config = dict(
    n_layer=15,
    n_head=4,
    norm='layernorm',
    norm_eps=1e-05,
    qk_norm=True,
    bias='none',
    init_std_qkv=0.0246,
    init_std_up=0.0246,
    init_std_down=0.00271,
    lr=0.00149,
    decay_fraction=0.855,
    final_lr_fraction=0.05,
    doc_mask=True,
)
Each number is 200 + 40 x the weight over its row's rms, rounded and kept within 0 to 999. Layers, rows and columns count from 0. The size before them is the row's rms in percent of the matrix's.

# layer 12 MLP gate, 704x256, rms 0.0972, rows 589-599, columns 0-127
091,210,198,206,208,137,270,185,235,116,243,171,184,179,188,175,162,207,165,244,210,284,258,235,221,188,294,219,215,223,145,191,249,223,176,165,224,211,270,163,217,163,221,208,278,237,188,218,191,218,212,235,238,241,162,232,161,118,189,184,253,194,198,168,180,210,211,281,239,243,210,189,226,116,186,206,173,173,213,185,173,228,152,164,171,232,295,164,181,262,211,232,259,277,204,228,206,128,219,192,165,217,154,165,163,169,197,206,195,158,138,287,229,209,192,212,229,219,179,162,237,203,242,160,177,242,195,245,200
097,137,232,221,187,111,195,158,243,231,142,221,155,184,169,231,194,263,199,191,256,221,194,168,232,103,185,230,187,263,142,273,181,237,159,232,249,191,245,199,249,275,212,173,182,184,260,202,212,195,215,221,189,244,208,213,250,178,208,72,150,238,212,191,157,183,251,159,178,127,189,196,208,231,259,153,228,226,234,155,179,150,230,138,226,145,171,260,223,146,240,183,258,301,164,283,138,213,235,250,233,203,164,232,217,250,178,237,227,297,191,185,236,204,147,244,294,221,163,180,260,208,235,229,208,252,182,145,179
105,234,222,207,226,242,175,180,170,113,195,136,177,195,194,148,211,225,261,198,190,215,180,234,204,190,195,191,185,177,215,198,229,237,197,212,262,167,170,154,243,169,257,126,226,241,118,169,208,151,229,200,206,181,224,289,173,208,199,154,277,175,124,280,154,218,251,246,239,237,201,194,151,195,228,179,236,160,179,221,152,216,176,284,166,205,181,250,157,173,242,230,178,266,198,211,193,247,125,123,149,182,209,154,251,235,142,141,135,148,236,236,148,180,274,223,211,253,220,188,169,283,235,180,223,194,204,155,160
102,193,189,207,218,202,153,210,262,147,219,150,272,141,208,266,169,198,192,142,115,272,185,175,226,205,156,225,230,183,191,204,214,195,172,177,200,129,174,261,181,138,178,225,178,178,237,218,203,113,186,254,174,237,251,211,191,192,201,138,183,225,192,158,210,212,201,153,239,243,209,255,161,213,191,134,164,166,224,140,224,200,224,179,206,210,182,199,161,167,144,169,206,188,234,167,190,288,145,215,160,213,216,183,206,272,282,211,200,155,199,165,252,171,187,121,195,152,138,187,209,192,147,165,215,224,190,234,234
105,180,224,172,258,181,212,254,153,173,124,129,172,164,210,69,168,204,207,193,193,166,194,203,212,215,141,207,273,232,71,168,155,181,238,243,190,216,236,220,211,146,199,232,199,230,237,215,212,260,271,256,238,241,241,183,208,166,167,216,247,183,212,228,225,189,196,298,261,179,119,219,232,195,260,197,157,204,186,67,284,183,140,138,175,224,146,183,244,218,237,202,220,185,193,177,120,242,220,159,282,229,201,248,210,167,206,183,178,176,200,186,232,215,234,170,136,163,199,240,162,206,220,185,174,254,268,257,149
092,296,177,208,166,155,177,180,227,149,169,144,210,184,162,187,200,161,219,219,211,201,244,262,215,200,197,224,195,200,242,139,255,197,242,226,225,221,89,156,197,213,270,221,186,187,216,266,205,141,233,300,240,195,127,289,240,107,189,241,250,243,224,245,201,157,259,218,163,185,166,167,176,190,288,207,183,115,235,116,176,174,207,172,197,235,225,171,205,187,227,300,205,198,127,172,165,189,183,270,250,226,198,181,233,162,228,210,195,258,214,170,187,251,140,181,226,244,146,231,235,200,226,219,199,194,236,183,211
095,153,184,228,234,201,207,143,239,152,222,245,181,279,225,244,221,176,99,152,164,196,217,215,107,114,188,239,203,170,224,164,201,240,202,156,160,212,180,219,187,228,150,212,258,225,267,201,160,198,210,258,179,244,216,177,184,164,216,200,215,218,182,270,133,190,177,165,203,167,244,113,187,286,223,197,184,203,228,164,216,168,192,259,204,300,183,192,212,119,155,242,168,170,202,211,171,262,245,260,140,219,159,203,154,169,214,257,198,185,270,150,206,222,101,240,207,212,239,216,124,242,172,107,165,285,234,245,209
101,180,191,310,209,235,216,215,219,202,234,263,186,183,234,227,204,308,132,211,223,135,210,211,203,224,175,220,175,180,154,159,193,172,275,128,158,214,233,208,257,229,212,106,193,162,286,169,202,214,221,269,126,186,146,139,200,157,193,193,248,270,132,143,140,207,210,222,136,213,188,191,238,115,180,241,187,141,276,125,216,148,205,151,207,256,227,218,164,200,239,195,208,169,204,250,197,151,191,188,227,156,263,156,246,184,215,256,208,207,191,277,223,183,183,180,211,223,164,177,214,216,243,185,216,171,213,258,214
101,192,177,174,130,182,172,225,164,232,150,151,195,183,172,168,253,141,181,169,212,252,241,191,120,154,216,239,172,160,219,235,205,166,231,169,154,280,233,148,201,182,137,223,201,224,164,221,129,248,189,204,246,234,160,178,252,212,240,243,164,174,196,240,168,172,150,221,169,212,254,185,107,174,176,265,253,150,258,256,222,226,182,233,189,194,216,212,191,176,157,208,213,229,264,173,208,193,145,196,230,226,124,166,115,172,280,192,242,198,244,234,210,228,245,178,188,296,220,241,252,253,164,165,224,190,206,191,216
101,160,217,253,214,166,221,220,255,224,207,200,147,245,211,208,205,259,244,139,280,175,172,173,203,224,156,232,229,241,264,198,180,153,201,183,212,146,139,224,182,238,200,176,224,122,120,239,163,264,232,246,120,216,220,100,243,220,132,202,202,195,309,208,259,181,204,221,233,240,255,221,207,147,220,190,199,208,206,93,127,161,219,179,237,98,137,223,186,202,169,177,215,206,200,162,149,150,186,199,240,201,208,174,187,259,124,175,182,235,193,172,149,197,140,217,208,199,149,266,168,152,181,179,239,246,271,228,200
096,289,304,252,185,209,255,220,240,182,223,144,178,170,195,236,206,264,166,243,132,238,226,225,209,146,134,259,247,144,235,159,256,215,223,189,148,203,188,187,230,221,194,151,186,151,215,255,164,161,155,186,198,206,177,230,196,199,195,178,191,261,171,179,238,220,135,185,185,161,143,188,227,210,225,239,128,165,225,184,202,196,171,218,204,178,207,158,212,214,130,259,156,215,277,238,209,210,216,172,177,253,129,291,153,150,171,137,178,197,201,187,281,242,264,216,187,164,161,190,211,285,267,237,219,167,171,194,207